{
  "d_mlp": 1280,
  "vocab_size": 19470,
  "norm": "layernorm",
  "positions": "learned",
  "attn_scale": 0.125,
  "tie_embeddings": true,
  "init_std_up": 0.031,
  "init_std_down": 0.031,
  "weight_decay": 0.0,
  "warmup_steps": 200,
  "final_lr_fraction": 0.0,
  "doc_mask": false,
  "dataset": "wikipedia_en"
}
Each number is 200 + 40 x the weight over its row's rms, rounded and kept within 0 to 999. Layers, rows and columns count from 0. The size before them is the row's rms in percent of the matrix's.

# layer 8 attention key, 960x640, rms 0.0217, rows 469-511, columns 320-399
103,137,264,164,165,239,180,188,249,108,260,134,203,195,285,177,279,208,198,159,278,276,206,267,190,215,151,223,181,106,173,192,215,222,108,194,241,186,212,178,143,188,134,205,235,226,137,172,191,245,251,231,206,199,184,133,175,129,144,167,183,307,243,200,226,177,249,248,157,238,243,160,188,200,252,198,135,107,175,209,259
111,171,110,226,158,239,126,185,163,285,197,223,200,172,135,132,174,186,211,156,190,178,253,200,186,188,206,223,195,181,178,200,178,230,244,161,240,282,150,213,104,281,148,193,218,227,199,184,220,138,235,198,212,207,236,245,209,205,249,209,162,191,202,198,206,188,238,241,178,264,197,269,265,200,205,132,195,234,253,219,176
108,242,181,188,163,217,150,206,199,197,92,141,220,186,213,262,186,142,201,234,240,216,193,130,157,284,200,237,209,195,141,214,142,251,174,171,178,179,188,191,261,202,236,184,192,170,190,185,134,238,150,169,177,224,249,222,227,254,185,200,164,247,204,175,210,294,202,153,174,225,131,232,174,232,200,160,209,192,196,179,210
102,241,235,215,236,130,220,236,220,226,230,211,212,214,177,245,200,183,267,186,208,219,145,257,167,206,195,205,279,182,230,151,266,194,130,183,180,169,182,236,188,153,198,244,298,179,210,163,216,155,96,133,145,171,153,214,230,226,205,208,231,205,147,124,232,209,159,270,236,216,262,151,243,110,163,155,176,225,206,171,274
104,189,240,191,183,266,183,186,163,228,152,219,227,174,146,131,196,236,211,247,194,183,154,216,203,218,186,229,215,118,235,167,222,267,226,273,188,246,211,184,254,259,216,273,176,178,208,115,212,195,248,183,155,255,191,203,172,240,188,156,207,186,267,155,173,226,231,219,227,198,236,144,201,255,152,170,152,152,269,162,195
104,205,245,249,219,178,229,180,140,231,246,213,175,243,224,210,168,161,289,252,167,217,204,201,151,211,219,301,176,163,191,228,178,164,162,234,258,195,229,190,252,218,218,220,260,211,210,230,198,274,222,220,238,231,178,261,287,119,248,245,182,192,201,147,234,194,197,260,291,248,111,161,163,248,216,230,291,176,201,151,191
106,224,226,260,217,156,240,337,147,171,208,147,200,266,216,168,137,232,247,127,135,175,235,190,172,167,148,242,180,148,191,177,176,197,276,194,144,208,219,173,239,203,185,201,216,184,172,216,166,207,185,193,221,226,177,192,190,229,192,172,185,172,166,195,234,226,217,182,189,206,101,200,268,148,276,231,206,231,181,147,231
101,219,236,152,215,196,137,232,131,252,242,252,169,203,208,152,166,156,249,174,206,209,203,233,209,207,140,222,180,219,229,301,177,264,184,218,147,112,255,235,193,259,215,148,210,143,220,103,223,197,264,282,178,163,307,244,120,181,172,162,185,135,236,157,201,217,186,238,183,216,161,196,232,207,187,122,241,162,135,203,255
105,262,145,220,182,198,215,191,240,234,144,218,209,211,231,195,272,210,238,201,140,154,245,246,177,161,259,261,155,247,239,181,234,194,222,185,188,197,209,112,191,183,226,159,273,214,151,237,188,212,138,168,152,225,138,166,182,101,179,208,206,231,267,219,222,192,217,138,205,203,177,278,244,206,166,187,162,214,174,214,272
104,187,179,165,238,217,192,230,163,178,152,195,187,247,197,180,210,144,199,265,184,162,218,231,212,190,184,233,198,195,152,182,224,165,134,162,173,242,237,194,242,147,220,165,167,171,151,224,159,233,175,229,167,211,188,240,211,251,188,164,269,199,246,226,95,315,207,257,187,134,135,227,303,195,220,180,223,180,246,259,188
102,166,183,172,189,172,219,194,196,268,324,186,254,177,182,219,220,168,166,171,188,196,284,137,208,161,176,222,149,187,185,195,227,284,183,139,143,117,247,210,164,207,254,200,206,154,190,127,166,152,187,238,231,220,240,232,216,157,236,264,162,244,170,226,217,173,187,224,219,212,202,190,199,217,187,145,144,193,172,150,201
101,185,267,196,169,252,187,221,228,160,200,209,197,203,118,196,309,218,202,129,210,167,226,212,231,262,241,198,237,192,201,144,241,193,292,182,201,160,217,158,332,200,83,200,183,268,243,167,173,186,253,217,223,192,235,212,175,151,151,235,185,192,182,250,144,125,264,170,232,177,167,222,221,199,198,162,270,183,209,245,219
100,267,154,225,180,242,288,285,199,186,233,194,140,198,247,147,234,209,255,174,203,233,148,96,207,203,256,241,177,160,201,229,126,214,194,210,171,227,166,97,223,183,205,200,227,231,213,156,227,144,230,197,210,275,205,125,219,172,232,172,195,206,202,237,278,161,165,223,157,142,146,155,203,183,226,231,133,243,223,205,187
101,180,230,212,260,100,247,257,144,178,244,244,195,271,251,213,184,198,173,206,222,166,89,186,133,234,165,176,183,177,193,212,238,197,235,210,221,185,120,118,107,175,194,225,247,133,186,193,234,194,142,254,217,206,175,147,287,133,212,138,225,130,186,255,131,270,204,218,264,96,280,194,257,155,242,235,288,198,198,206,253
107,240,270,221,130,131,114,239,159,239,177,158,233,139,158,251,263,189,201,238,182,231,208,198,99,186,239,212,170,183,147,202,169,304,213,196,177,164,186,159,182,248,146,168,168,191,207,148,158,313,200,179,157,196,190,136,173,192,223,147,203,169,199,232,229,170,221,241,245,197,238,206,181,175,275,159,220,150,202,114,216
103,188,245,260,203,179,184,228,183,98,193,180,170,175,167,212,210,244,136,182,179,203,187,174,193,214,179,101,205,224,182,185,284,207,235,126,176,188,156,197,205,174,226,188,193,192,206,204,235,237,234,202,195,178,230,117,213,268,207,181,177,231,178,237,230,154,290,207,217,249,180,238,238,269,177,199,157,202,186,224,202
110,220,186,160,181,207,182,238,160,217,184,236,165,178,225,122,203,186,174,181,216,215,238,227,165,204,175,161,167,159,241,172,226,166,221,250,256,260,216,157,284,206,210,164,213,186,194,176,191,220,128,188,202,248,237,196,226,251,192,181,236,140,157,272,166,186,231,248,222,160,178,196,186,189,176,202,182,232,208,254,217
102,201,169,195,113,221,181,186,193,201,214,299,177,306,193,251,212,182,288,232,204,161,215,202,191,163,165,175,204,163,215,175,175,200,203,202,132,235,181,215,166,256,243,240,232,252,216,183,273,194,164,240,213,254,234,209,163,207,203,198,220,113,170,204,183,212,194,205,236,190,245,178,172,258,185,143,243,218,184,202,202
102,128,118,171,168,231,165,192,288,199,203,167,216,190,162,241,199,212,188,212,199,140,216,242,224,219,135,135,198,171,132,171,146,171,192,186,170,245,228,79,158,152,214,263,259,287,165,259,152,96,213,200,241,161,174,203,209,203,232,154,212,213,278,200,218,192,230,244,235,223,179,241,161,205,146,181,262,191,132,255,148
103,172,201,196,219,181,223,197,212,214,235,141,251,182,224,261,265,213,236,223,255,216,242,158,164,191,101,229,245,184,174,170,243,178,197,256,247,235,237,222,161,233,216,172,252,207,226,227,172,116,219,171,272,224,221,281,212,247,214,259,171,149,221,227,191,146,217,195,176,226,226,186,198,185,125,232,210,249,220,74,174
104,206,161,232,183,214,205,186,179,237,262,146,238,135,189,155,254,188,236,161,181,218,233,226,239,177,237,268,213,225,213,223,113,190,285,250,227,196,188,253,259,227,168,165,231,200,218,204,166,236,205,258,160,172,210,156,177,259,120,239,248,178,213,172,201,169,168,120,182,212,207,234,105,200,186,255,204,117,158,253,146
108,128,126,165,132,184,212,233,158,191,207,232,213,197,288,161,127,223,174,152,211,213,191,203,207,285,232,158,196,194,188,177,195,225,225,124,224,165,198,223,211,233,157,179,201,163,185,141,219,148,174,131,124,177,253,284,239,159,184,188,240,208,190,149,291,173,223,228,227,229,210,219,187,152,293,229,191,243,267,163,240
104,232,209,240,184,160,210,226,232,204,215,215,250,146,155,181,219,165,223,214,182,210,241,195,124,192,196,149,121,173,215,270,181,275,123,226,174,226,242,129,152,283,139,230,243,170,234,188,217,245,182,256,240,217,213,214,252,144,151,183,110,215,168,188,129,219,126,256,180,160,148,216,214,235,175,178,202,239,229,256,229
104,281,193,217,191,184,228,248,190,250,200,238,164,247,219,184,113,243,126,173,156,173,276,236,214,266,196,210,236,183,203,210,201,149,228,190,268,175,244,212,180,205,255,188,193,224,172,192,238,306,223,186,161,184,161,202,155,266,211,225,252,233,245,172,225,147,212,165,199,179,158,195,178,219,205,140,174,179,204,159,187
098,170,194,228,143,216,234,223,173,203,157,192,121,197,215,272,236,144,140,183,201,140,178,170,240,180,147,304,162,191,186,222,156,236,291,147,199,178,221,200,246,228,194,141,223,226,186,189,161,161,235,227,230,211,187,226,222,158,205,136,197,250,178,146,214,265,264,163,123,211,200,173,252,198,237,207,203,211,161,257,182
104,221,188,206,188,191,252,171,212,214,102,186,161,158,166,223,223,242,195,166,217,208,211,179,230,194,168,210,181,166,217,132,265,63,167,156,277,195,145,290,234,191,184,155,215,193,242,211,104,204,187,138,166,233,207,224,209,312,229,154,244,224,169,210,192,166,180,181,244,208,257,185,204,159,144,218,207,170,280,234,246
101,249,214,228,214,173,150,241,256,207,188,234,182,128,229,229,238,103,178,219,257,175,208,154,164,189,167,252,246,228,187,279,224,199,89,215,193,208,253,140,158,184,278,182,175,161,194,210,254,168,285,219,168,155,216,185,195,281,194,160,217,249,156,190,165,190,196,245,249,188,239,209,217,72,216,199,208,230,175,169,224
105,279,154,303,278,268,202,227,158,218,132,192,188,247,161,195,236,150,168,186,239,179,158,206,161,157,189,252,260,206,199,184,239,153,158,196,169,192,241,199,166,183,233,160,293,201,161,267,299,211,162,160,250,254,231,235,228,121,155,204,194,205,206,226,188,256,186,143,197,150,299,133,253,253,178,214,191,198,183,195,231
107,219,194,229,135,165,147,216,258,283,244,124,156,184,234,154,225,239,285,276,176,140,226,183,238,161,172,268,235,227,212,250,169,276,135,314,135,201,275,205,234,186,157,130,271,228,166,270,209,156,152,173,194,218,159,198,245,191,195,209,182,168,184,170,189,150,205,158,321,146,137,202,187,173,139,232,146,136,205,155,134
102,249,231,205,208,296,219,153,187,176,157,219,200,284,232,180,133,192,248,158,241,155,258,220,227,212,209,222,240,180,185,215,168,227,85,220,224,148,242,202,237,213,184,291,181,186,239,242,183,190,129,171,240,283,151,213,237,200,233,194,230,197,142,179,195,203,190,243,270,156,191,247,182,233,170,202,241,237,203,261,235
106,159,286,206,200,191,265,223,214,182,255,244,236,298,318,201,173,225,174,177,232,169,158,129,179,222,221,208,240,240,231,194,228,240,186,238,243,225,286,192,167,257,202,253,198,200,243,108,243,205,272,134,281,203,231,245,246,248,98,180,164,277,148,193,101,229,207,188,212,220,305,148,237,208,206,202,203,155,244,260,168
106,243,175,156,181,215,176,176,147,165,220,158,154,186,250,184,208,196,253,200,129,238,147,198,191,188,165,146,222,182,205,173,131,172,182,245,217,208,213,168,172,230,256,192,168,185,226,245,240,243,263,166,179,167,217,208,201,199,199,163,220,254,264,214,222,220,277,177,204,208,213,266,185,218,167,213,159,261,272,165,187
108,207,184,214,231,243,215,172,215,225,224,179,185,171,265,267,201,194,228,170,207,237,160,192,182,288,273,232,234,231,156,213,117,199,257,295,243,293,180,202,218,212,250,205,246,185,172,169,224,162,161,210,202,172,100,217,210,196,180,159,188,234,195,210,251,163,253,214,208,175,229,202,208,186,258,216,185,293,200,288,204
102,127,204,247,165,180,253,177,168,212,236,248,165,96,223,222,232,184,109,202,237,226,194,166,246,250,297,192,175,138,236,266,213,119,175,316,188,204,194,215,190,193,176,180,229,183,236,231,244,199,237,126,200,174,209,251,266,174,174,232,211,242,228,244,196,207,171,171,200,247,126,172,218,243,169,236,151,170,244,153,224
102,209,248,180,124,271,209,122,242,194,187,213,187,239,248,289,192,249,299,159,169,172,222,231,230,123,212,274,170,123,205,188,160,177,207,171,177,227,202,237,210,142,234,268,174,210,176,233,225,259,197,247,163,236,191,214,159,177,182,159,220,153,278,229,221,161,248,166,142,226,182,155,165,172,245,264,122,141,267,109,275
101,226,180,212,172,200,183,234,184,216,159,202,161,212,174,121,218,153,162,192,242,143,130,216,226,170,203,216,219,267,199,234,177,241,226,141,122,152,183,216,219,106,189,178,247,249,246,177,228,197,252,250,152,159,205,267,263,197,233,182,168,167,215,193,158,179,283,217,167,158,209,190,221,264,169,165,238,140,176,190,164
103,182,238,254,163,176,273,216,185,216,214,166,227,227,212,302,205,191,269,261,179,178,231,212,210,220,268,187,201,166,197,221,180,219,191,182,271,153,193,171,206,183,269,259,218,126,185,187,182,214,184,213,190,296,250,283,149,144,169,168,175,201,213,186,262,192,147,176,196,240,213,204,258,207,194,121,201,129,174,174,172
105,152,218,157,199,239,206,147,308,186,245,173,239,214,185,186,174,177,143,141,206,268,144,182,277,217,152,225,154,125,213,176,126,142,219,126,158,221,186,287,229,224,203,256,254,196,115,195,144,190,196,215,222,192,214,165,240,250,232,149,160,151,187,332,202,209,170,168,201,190,199,250,243,156,171,302,159,252,190,211,262
103,178,235,190,239,180,207,167,197,173,228,144,193,179,220,168,199,254,249,251,187,189,197,198,251,220,282,191,227,190,233,184,215,163,200,171,203,189,156,189,189,181,184,202,175,212,153,195,188,192,179,217,192,202,218,207,211,251,249,190,147,233,204,205,200,208,206,126,145,238,186,190,243,121,187,197,307,229,185,150,159
108,191,231,241,192,188,178,191,162,201,164,158,139,189,196,219,212,148,218,204,244,184,260,148,238,124,189,195,153,193,146,251,206,192,182,218,254,176,194,201,134,185,208,198,199,276,236,224,193,189,223,242,243,143,184,157,177,202,228,254,160,173,202,247,113,273,211,190,245,201,153,211,99,253,219,175,261,187,152,208,164
102,158,260,270,151,175,239,261,224,283,144,176,209,228,211,128,184,247,164,192,246,146,243,163,193,130,164,188,152,211,191,177,205,187,242,187,220,302,215,174,178,182,114,188,232,197,174,153,157,157,232,169,182,137,316,174,210,146,200,251,177,243,175,201,184,186,143,243,227,216,160,214,137,190,204,211,157,210,216,282,238
098,222,203,179,208,161,188,181,238,192,200,188,161,174,196,175,224,153,117,158,195,244,159,246,177,224,259,167,240,205,158,121,199,157,172,217,255,258,152,224,187,259,164,152,160,268,252,200,186,218,192,206,240,174,170,184,187,272,225,215,167,176,189,194,191,218,225,186,207,171,135,207,169,191,284,253,204,216,242,252,169
106,213,146,172,171,226,212,156,259,159,209,113,176,147,214,237,184,260,177,210,167,186,222,289,171,141,145,117,148,211,258,155,218,224,134,162,157,251,200,175,183,180,215,216,190,182,181,201,140,212,192,215,232,264,140,149,172,214,222,185,185,166,239,200,210,132,196,166,163,133,136,200,198,206,250,217,237,109,214,165,233
# layer 8 attention query, 960x640, rms 0.0217, rows 470-511, columns 320-399
108,215,209,248,216,205,221,189,190,237,197,198,224,201,165,219,225,259,168,207,212,113,249,190,139,203,256,164,191,253,122,171,175,165,219,215,208,266,155,165,172,197,206,158,249,228,173,202,245,222,207,204,175,186,179,235,247,233,279,207,127,116,168,230,212,171,219,225,190,182,186,272,236,267,134,189,171,220,202,177,255
102,214,163,274,193,155,231,259,259,177,158,153,234,166,140,182,269,194,252,287,241,172,248,219,227,179,199,214,161,199,296,216,204,172,172,212,187,204,221,157,237,194,196,236,218,172,136,185,112,239,177,200,216,161,239,189,253,197,229,260,169,164,241,191,169,195,207,208,279,269,221,153,220,175,215,246,165,183,203,202,236
100,240,202,201,124,123,222,212,216,247,238,198,148,123,207,187,226,207,245,169,262,235,235,201,194,243,177,146,184,220,176,174,211,169,168,202,255,146,204,229,174,266,185,291,262,230,183,180,218,196,204,191,192,208,163,196,206,222,222,312,229,275,212,218,242,168,206,205,158,216,202,180,238,193,169,183,253,183,205,279,203
104,190,162,180,163,261,172,224,199,196,214,155,195,244,142,221,187,218,208,226,184,209,151,211,155,179,235,268,202,217,195,221,185,232,196,256,257,181,197,177,230,206,146,172,190,180,192,250,209,226,185,194,192,196,188,179,190,255,178,187,164,136,255,249,174,185,227,166,226,202,268,204,150,218,144,145,218,189,220,183,137
102,156,246,257,197,160,180,236,106,203,171,230,173,188,215,174,115,236,192,83,147,201,196,250,170,181,232,196,252,161,187,184,222,211,138,213,215,242,181,200,149,179,292,193,238,210,245,195,199,238,194,209,104,178,256,194,194,153,218,222,199,225,181,185,193,228,211,194,219,249,189,254,266,241,215,150,131,191,237,259,158
105,242,207,182,227,193,199,248,215,197,270,230,185,151,218,216,159,178,210,192,165,115,235,273,201,184,222,202,234,244,204,182,206,251,238,228,187,217,254,220,247,232,209,198,206,222,207,246,263,208,167,193,204,160,193,229,192,216,117,290,232,228,193,172,180,261,199,159,222,179,187,213,200,228,178,225,228,224,195,191,173
101,147,173,162,107,119,242,162,180,150,204,187,164,257,227,209,245,275,204,204,146,217,271,230,292,174,167,229,261,154,206,268,237,245,209,317,227,176,213,158,149,202,203,249,228,187,280,222,247,106,152,219,144,267,169,246,162,255,171,185,225,194,209,206,260,302,197,228,213,201,213,244,275,161,206,170,178,153,170,172,224
106,231,210,176,216,185,244,221,238,283,305,172,204,260,250,236,298,198,123,178,225,227,211,260,170,163,211,234,158,233,219,197,183,219,227,234,184,229,169,245,225,198,195,163,214,221,142,186,184,210,224,184,113,231,235,156,205,140,182,276,222,264,237,256,233,199,259,121,216,233,133,261,180,235,182,207,212,180,59,141,176
105,174,229,204,234,244,200,280,242,172,160,251,186,214,99,152,197,150,242,221,157,317,197,236,216,219,197,179,171,202,202,234,143,234,139,183,168,184,310,245,258,184,149,173,86,188,139,182,204,274,228,186,203,165,163,311,148,153,148,137,222,198,213,162,124,166,258,195,191,140,177,148,193,139,215,233,132,191,231,224,182
105,257,244,179,236,256,189,199,181,208,258,223,198,252,324,208,161,189,203,189,213,264,246,191,252,230,259,185,221,250,207,235,227,327,181,204,221,185,260,157,190,203,261,202,177,192,226,216,204,260,207,196,211,214,251,261,214,241,246,195,212,233,116,229,222,199,200,173,178,222,200,201,133,248,172,177,208,165,254,176,146
104,169,272,215,191,246,236,169,159,270,225,213,221,242,210,278,236,210,257,180,223,162,250,202,237,242,148,173,152,172,281,189,199,218,163,214,202,175,155,232,212,173,218,172,212,235,180,254,212,217,156,204,193,208,195,208,233,137,136,163,186,172,181,236,154,228,204,136,234,218,163,149,252,237,198,178,269,194,214,198,164
104,259,162,172,246,182,159,172,237,261,217,239,274,143,221,168,166,253,170,242,202,164,220,106,249,187,187,179,163,150,235,214,181,244,215,254,125,209,164,177,138,160,167,203,223,149,243,247,248,184,182,234,172,195,213,262,197,218,210,183,154,136,185,226,240,208,234,177,213,197,232,172,285,180,147,237,169,254,98,262,230
099,226,213,298,247,222,207,223,175,208,248,250,168,196,207,204,193,194,242,153,196,190,160,161,213,155,135,238,132,177,151,183,178,258,164,197,182,173,238,252,244,149,254,218,180,203,204,195,229,262,216,228,250,226,187,248,139,190,234,165,240,127,234,202,153,183,194,194,219,183,127,149,194,183,240,185,234,243,246,246,181
107,234,236,193,233,124,141,223,200,274,139,151,221,235,165,213,279,209,235,222,239,237,241,243,168,140,261,171,230,130,228,166,193,308,251,174,178,131,153,239,136,119,115,160,221,175,235,187,183,189,166,183,236,213,279,196,215,198,220,247,180,176,195,200,146,136,268,213,245,182,182,194,223,195,256,145,256,150,174,123,149
104,230,222,165,261,215,168,211,202,226,163,143,226,145,203,217,214,172,225,181,214,195,179,195,232,145,229,176,233,284,269,138,278,293,198,218,237,180,312,148,167,170,190,246,223,179,192,153,215,203,231,229,150,168,269,224,161,310,239,122,239,262,170,274,256,182,240,194,143,261,251,156,210,152,251,212,234,194,233,251,180
112,232,174,250,198,251,236,208,217,186,173,154,216,176,234,199,226,175,212,197,161,224,240,180,166,173,144,210,158,202,190,192,226,190,152,228,215,272,228,215,216,263,201,144,161,175,252,192,206,223,162,197,159,248,230,322,285,225,139,181,189,141,200,252,174,278,194,214,221,228,180,217,213,237,200,215,212,191,244,174,243
106,228,242,149,139,219,225,187,251,189,187,242,195,241,201,163,173,181,74,241,228,135,199,311,227,223,161,220,216,159,160,211,204,172,196,171,197,209,196,153,156,253,173,232,189,192,155,196,226,162,203,236,208,151,175,231,206,127,249,207,215,198,150,158,253,218,129,254,191,181,212,188,219,224,142,134,194,281,156,135,181
104,194,161,242,186,231,172,195,249,194,253,173,224,197,237,227,237,168,122,215,244,181,202,247,175,198,169,152,211,209,164,223,147,161,213,151,188,240,137,197,178,236,168,149,239,166,150,229,204,115,236,132,183,155,193,205,149,202,241,219,122,201,156,191,227,225,217,208,262,208,224,222,174,255,188,144,207,262,211,253,219
105,212,229,209,232,247,152,204,226,248,191,160,177,218,234,198,182,196,120,141,249,165,216,171,298,189,240,215,178,262,213,234,247,237,218,185,210,236,244,264,244,184,150,240,216,167,180,155,180,193,295,255,252,174,207,185,168,266,152,185,222,190,147,194,193,254,246,146,203,187,249,179,218,219,216,256,226,206,236,147,242
103,138,196,122,179,102,197,182,223,170,222,178,226,131,195,189,275,245,170,93,188,261,224,209,229,153,285,227,191,207,235,232,227,209,287,195,232,237,221,170,176,243,281,191,182,184,220,149,243,166,158,226,202,191,189,238,265,198,177,160,153,206,150,204,211,221,202,195,233,197,195,224,147,208,128,204,209,222,194,126,277
106,222,140,163,200,256,215,210,230,239,182,212,186,176,226,187,206,262,223,203,203,204,137,193,187,215,267,217,194,148,270,234,178,198,231,160,288,241,177,172,168,175,207,160,175,190,149,171,172,277,252,119,163,142,205,225,256,201,118,141,190,263,255,196,174,181,233,201,172,247,211,221,193,153,229,153,145,227,174,194,167
107,273,264,177,264,54,154,219,194,214,225,145,203,143,238,241,197,177,278,200,212,179,149,127,145,193,195,192,197,151,267,136,89,173,266,185,214,230,118,185,226,220,230,190,177,134,228,165,197,187,165,193,121,155,211,191,212,107,222,148,142,163,173,147,155,229,208,230,152,138,174,207,220,179,161,191,213,194,213,182,218
106,197,153,197,144,176,220,264,178,201,231,227,198,218,214,92,146,180,144,180,175,237,234,247,197,138,245,201,244,154,150,170,231,212,157,234,211,271,227,233,189,224,205,180,223,238,235,227,268,212,224,226,237,218,178,219,242,230,174,267,183,189,237,208,170,125,209,158,185,235,293,234,169,138,127,219,254,196,236,160,167
097,234,205,218,225,188,139,266,192,239,185,194,132,106,213,276,189,213,207,205,173,233,114,125,254,212,161,236,210,193,228,256,198,222,185,244,167,269,217,189,195,200,245,152,241,206,174,265,258,162,157,199,222,167,220,193,157,189,230,199,240,206,191,149,200,196,135,253,229,236,171,178,165,130,247,199,215,221,182,146,202
101,222,154,150,187,194,202,197,226,223,209,228,179,167,192,145,156,274,171,142,200,222,222,227,229,197,284,221,183,250,211,262,254,141,139,190,138,233,156,246,240,128,251,180,177,144,242,216,215,200,201,201,199,273,149,255,148,244,149,180,200,203,164,233,223,200,237,110,255,226,239,194,199,143,181,274,216,229,271,202,263
103,226,174,286,217,228,154,154,249,222,133,190,209,204,162,210,235,149,245,211,251,241,251,207,246,242,203,228,217,140,175,201,149,246,171,172,210,290,190,207,184,222,133,209,148,194,194,174,204,161,199,219,242,187,164,145,194,226,178,186,192,203,264,218,172,229,154,217,150,254,113,266,174,134,170,216,224,149,184,187,135
105,158,165,183,240,209,209,227,206,204,211,249,230,204,209,224,205,306,154,125,185,189,196,174,156,268,203,147,234,242,210,220,185,149,194,235,164,259,207,213,175,188,226,219,219,213,116,229,191,188,177,306,138,230,251,212,164,198,182,168,228,146,174,172,203,175,188,225,188,165,192,194,129,231,253,215,172,199,218,253,162
115,125,202,267,182,220,107,206,161,279,220,225,145,169,212,134,198,228,157,244,258,247,241,140,232,177,229,215,199,278,215,212,236,151,263,223,235,205,229,248,230,235,119,147,140,172,179,244,240,168,213,180,195,158,229,161,160,274,155,246,221,113,222,212,228,198,246,76,232,161,234,218,221,145,214,242,183,113,171,120,199
101,176,191,173,183,236,128,236,151,185,235,196,268,244,168,189,195,222,240,192,119,242,213,183,155,246,242,251,179,254,226,205,178,222,115,293,288,222,232,245,214,199,206,234,227,177,229,214,276,173,155,249,256,221,240,188,183,241,248,148,226,133,234,160,166,178,258,173,233,204,198,284,232,231,225,192,243,197,183,278,234
107,227,160,195,175,150,171,189,217,207,175,213,207,262,216,238,201,235,182,184,257,277,262,114,225,200,229,222,235,234,193,208,160,191,154,236,242,202,187,191,253,192,229,221,182,175,163,228,178,136,212,218,226,192,239,190,204,237,146,217,256,188,212,210,159,217,203,223,200,203,237,242,246,205,161,167,238,283,258,219,253
102,164,182,236,190,162,179,209,234,200,201,168,234,230,203,219,206,164,174,177,242,172,218,154,254,199,296,243,186,255,124,191,243,127,260,267,156,206,199,148,166,165,160,100,231,144,164,206,214,253,259,148,134,126,183,199,231,250,215,231,189,193,154,246,217,182,190,210,131,263,284,137,232,179,195,243,103,222,249,158,253
109,159,166,172,160,262,158,206,209,210,171,197,218,218,192,176,227,184,145,179,175,200,210,132,202,243,203,219,173,190,195,226,184,264,211,131,197,250,204,171,230,220,255,171,225,206,159,215,284,171,137,182,135,226,214,205,226,76,206,204,173,197,249,218,182,222,181,270,271,189,197,200,191,193,181,200,179,188,175,204,166
108,244,154,164,121,211,154,216,184,188,204,244,278,134,232,169,239,202,167,198,192,207,189,184,250,234,244,280,115,206,219,220,190,149,226,151,177,218,138,291,255,176,212,191,127,267,250,212,173,244,271,211,160,237,170,148,227,210,150,241,279,343,276,155,267,249,248,177,180,188,124,216,149,146,225,187,222,238,243,196,219
102,161,185,180,157,296,246,110,204,201,211,181,202,218,234,165,275,257,237,206,167,157,252,192,205,176,242,162,161,214,144,225,174,204,165,172,127,229,208,230,150,219,155,209,322,197,120,178,255,223,247,277,199,186,133,149,243,97,120,238,127,187,172,177,148,103,157,148,201,199,174,177,218,206,252,187,229,215,190,198,220
098,171,227,192,286,187,253,216,180,201,157,141,175,256,220,222,200,209,230,238,218,253,158,203,156,170,210,216,198,265,236,204,169,172,296,202,209,244,186,148,119,115,170,223,235,129,181,240,210,212,260,167,254,231,145,249,227,200,208,189,202,169,226,179,209,218,168,253,153,173,173,174,252,225,205,174,162,117,229,251,219
104,228,203,248,174,210,169,215,230,224,184,219,229,201,160,127,265,231,197,218,204,224,149,216,184,228,238,192,177,172,251,158,200,228,165,141,142,142,206,147,107,164,238,255,299,146,210,189,258,193,133,228,192,220,185,163,218,161,179,205,250,148,222,157,183,197,194,154,230,147,289,147,214,277,172,181,170,217,240,221,223
104,213,168,243,231,202,183,132,250,151,251,195,188,172,192,182,156,167,153,224,154,192,269,178,234,200,219,188,177,188,134,258,141,158,177,231,185,204,184,165,249,231,204,262,156,220,224,194,234,176,164,240,162,183,170,219,97,188,208,180,143,224,113,204,221,141,178,120,155,167,128,168,203,217,173,169,92,165,205,209,186
103,212,251,173,201,211,222,194,280,195,257,206,235,139,208,198,164,145,202,209,243,175,257,181,221,222,303,228,176,166,174,182,226,204,183,183,226,254,153,240,250,207,241,182,131,166,190,261,259,183,233,188,217,206,243,210,232,209,184,151,154,151,233,202,214,219,193,162,125,166,203,166,292,222,101,191,254,229,203,220,121
105,329,183,209,248,217,118,176,166,185,214,255,131,273,176,217,218,161,237,191,224,243,203,190,194,228,173,244,246,189,196,179,234,182,147,195,134,238,213,210,161,177,126,146,208,196,162,218,119,211,229,190,196,226,238,140,172,168,234,177,103,113,208,234,172,197,262,196,249,192,236,210,185,193,190,202,149,286,203,128,228
099,132,179,186,247,177,228,212,141,318,163,197,197,198,172,211,143,178,192,163,216,223,255,253,167,199,225,218,212,232,250,185,201,166,218,216,261,193,220,209,166,225,156,254,212,192,193,206,171,224,131,157,205,175,232,200,219,271,222,139,234,136,185,152,126,219,249,208,244,227,211,243,97,172,157,175,185,181,211,128,218
097,200,195,246,190,190,147,259,213,184,209,168,106,159,124,216,205,184,213,217,260,238,216,268,156,242,232,220,119,199,180,173,129,239,208,181,238,209,180,211,188,176,210,104,166,222,210,183,225,200,271,201,203,155,217,92,184,226,265,252,107,165,199,217,172,98,215,213,256,215,162,193,227,194,240,159,175,215,191,268,240
103,214,161,242,231,218,114,195,180,226,164,213,108,231,229,258,193,141,202,176,222,208,230,147,164,222,174,139,213,178,244,148,150,156,152,217,210,161,271,128,197,211,236,253,156,214,268,209,193,197,231,186,165,193,203,248,204,194,216,101,248,200,242,234,230,143,256,232,164,139,183,219,201,231,289,266,217,183,188,175,232
# layer 8 attention value, 960x640, rms 0.0217, rows 448-449, columns 320-399
097,170,238,238,217,201,228,131,238,172,243,191,208,123,249,169,163,227,205,155,212,203,184,224,250,141,212,187,218,216,196,277,206,138,255,174,185,248,119,159,257,299,159,168,117,178,199,180,170,195,282,253,149,216,287,240,263,225,181,161,232,202,181,249,241,171,214,219,167,177,117,268,197,222,174,196,181,140,141,238,190
096,124,209,198,196,244,327,162,181,243,167,230,208,170,177,236,181,197,159,221,159,186,211,145,175,211,197,255,168,189,201,210,142,172,157,136,237,196,223,236,181,245,193,212,230,221,234,192,192,196,147,256,176,192,250,161,203,272,202,218,169,165,172,240,191,193,245,237,202,161,173,178,192,189,206,221,161,207,197,183,198
# layer 8 attention output (transposed), 960x640, rms 0.0269, rows 448, columns 320-399
095,256,157,256,234,231,208,206,217,184,85,238,231,201,222,258,237,223,193,221,214,243,225,218,115,221,168,211,210,187,217,140,168,220,135,227,265,191,252,234,210,142,213,114,258,160,224,240,199,214,155,210,264,190,158,179,147,270,209,170,210,181,220,197,209,141,220,104,218,172,227,202,208,220,220,217,188,211,235,174,129